Weights of a small transformer language model.
Training: 87M tokens, 5325 steps.
Each number is 128 + 24 x the weight over its row's rms, rounded and kept within 0 to 255. Layers, rows and columns count from 0. Numbers have three digits each. The size before them is the row's rms in percent of the matrix's.

# layer 16 attention output, 64x64, rms 0.348, rows 0-63, columns 0-31
113:122171070159143138159139158157135169150148104128103144167100108129114162143122100082119120127110
100:133094158145120153091112141157092066125111170139092097121138148059102131151196128106160127121120
109:125111125120138154165096095151100141161145134140154131196102133073139056141144133138124160100118
098:131136111117125120126150134086141124146130089139160162142140115120115135098175144122129129149165
089:143113111149119122118125143163112132101117162163083163106142093144153172113143108131083103104093
085:124129114130093067145149129138114124150112124080148121138141086153126130090116110163140126077163
096:105147085130106148100152150125144089135155181119110130090115144129142115131114139162124132123157
109:141166177129123142138142106122174158143125151126124121152104137131139118181134130125198131098108
108:151144163080136113103133136117129142091137139133180148092107124123179108165139130128099179123133
090:099132114165148100154144094154127116109148117087134191118121121116139158132105150093135148128159
110:145098152139162158131150095125145158145137081085104098132129117138099145077147110109112121110126
121:102118115140107121128087085121162145116179117091163163109126156071138123093088104130135119164114
099:154104114105086104143122124125164096159150157109059115128072169107140109111131132145167125114150
095:072118116112175088173150104074143127127123153148111127163163134144132167148128145147157129097148
108:126104124063104117145159170123128086140099145125116117065168152110161113095154109142100153128152
093:128106135141145067128146111120146083158122116163130118093121115164138110140154085071106098113138
099:092098104160134122109169135086099121095140151140092099203157150159117110121148120118104126181091
086:103109113147099206109106127152131077158129126168179074131105123113121117142118171176155087147110
094:161116139169117118121081152160099109146125110120187128144151154166164158111113115156177143171141
098:105121142126109149110182155118101131122110120128088116118131137058142071143076168130129130142145
114:118079092168152091145189141105134130161126155129136150122140139147138107151117111182094084125102
093:120111144149085131092180145156117136113116110152111093099153129158105129111076108089111147163147
095:070101088058144157101121168177166100140140113130158146127119102136153131151136115124126129150146
095:125137120112094132126127120101111136154121160128135150162132065091149135126138140153157093125169
093:157078151168109146151132126138092122143151118137146167100117089115156116134113123145086116080117
098:178131161101135113154172145129143177123122116148145116160136138126159138096082175149141197102119
109:122117102145140149106127166126146124074097082108146135172120129119109156200109118111147152119111
093:108128127148155148109089140153093121121133162125183123112134097127127142134138154078161117105117
100:114135162117163122116160082135131146086146150091094089144145149097136114139149147091110157175122
116:092153109139127114150116170109105038104113089114131102150137131125102155153102120122192129150132
098:110126113146072205109147127111106119128133148127120097137114119147152116129096115087131156054117
114:092105112117183122103142162132123131119096159101102105115115169069109126100146098149110157127174
096:128119124177180106114096128133148127104124156102191099130136144165126171153143116135092129138136
104:172125121154127110158134154122099166141115136162165111136168139126106139102106117109162101074119
107:116129120104128171115106110117113137125134126172191121118108134183108151128153121136170112170122
100:098129131155159118115118128153123085108110127126129093177143130141129120100148151178136141096161
099:137164098169088142148165185117165126120128107114130137079134134138132093163121105113142173095171
091:112177066136130106086120110162128114114136129104108160121171095143087121091113139114105081143122
095:145122135150117123129143158104136106114122116161156184132094104136102085100131139089092149086109
102:121119165124117141123072135098117078142168100091144174116091171128112177123131108140127130139099
096:121122103126131129118127158126153097116122145126198145150152166085156125189122173058126137109115
098:146130096122110142146168099079115151109106160157182105124108100144136143085094110112110162127145
103:116084139125123200139137181129147156128133163119119103170142119095146132094123083144156148143117
101:107182126136127123143135146158123144095145127124096125140173081145158131093124132091128132152119
106:186132155126120116126116103123157128187144137157172165160093129103127151169135142134115147154123
101:127140140186107119144164114110166094188114122109068128119130124121100092110137129109109171165121
095:185157131134152146157104150109163160118158125171097074132092124101125116133101122130132111089120
093:121117142119092119107151156143155106123110128125170169115112100152088129128177146084110164155088
105:129122143066145081134137167097152132091168095121137104147170154123102111147128129094137113141148
086:158157124116141160142154182164136112137139109124161134092089138092153156172143160169133124107133
086:136157168120157133121123085092133126135143128111138160114131130130134190103104110128111107123137
097:149131144112154146160134161154172138101084151094113125147163114149175070125096101140135153157137
112:128139093163166163108125099104131112154081133114192074119093122132140096101138151085104076139132
103:145147101080117151115128116149146115084130148119140145138131152143062170098133119117152124068134
101:110124099098120164135093088134161122099174111116105163153108156123153103098139126092142118126183
093:118149142113080136142146140148109121183105119100144140143147102079104087084124115090156150153120
105:133086166116113147096131090117175130109130146115094149147138153138080126146116155157108181145112
096:135164121148135127128127117092136123095124124114181111162167112100169105085114120139155114102175
113:113122132158091183166087108160150159134125145083106138117155167160146166145136182147114156124152
107:156148112169175149130120105152134159154153169170106132162145111121121157083158094171109142123124
092:121132102157103109168101053086108144143157157125149100142137121145164185116159130126127135120126
088:099088114122132167138134083130196106149139102092120114139102153144178149139106108080134143080101
100:136116109090122093104108114165155089079151113130114128160133159137104139082139107174115137099153
095:115125101130136151132114152114091120129101147148082115154104148160103099127140079158117076134164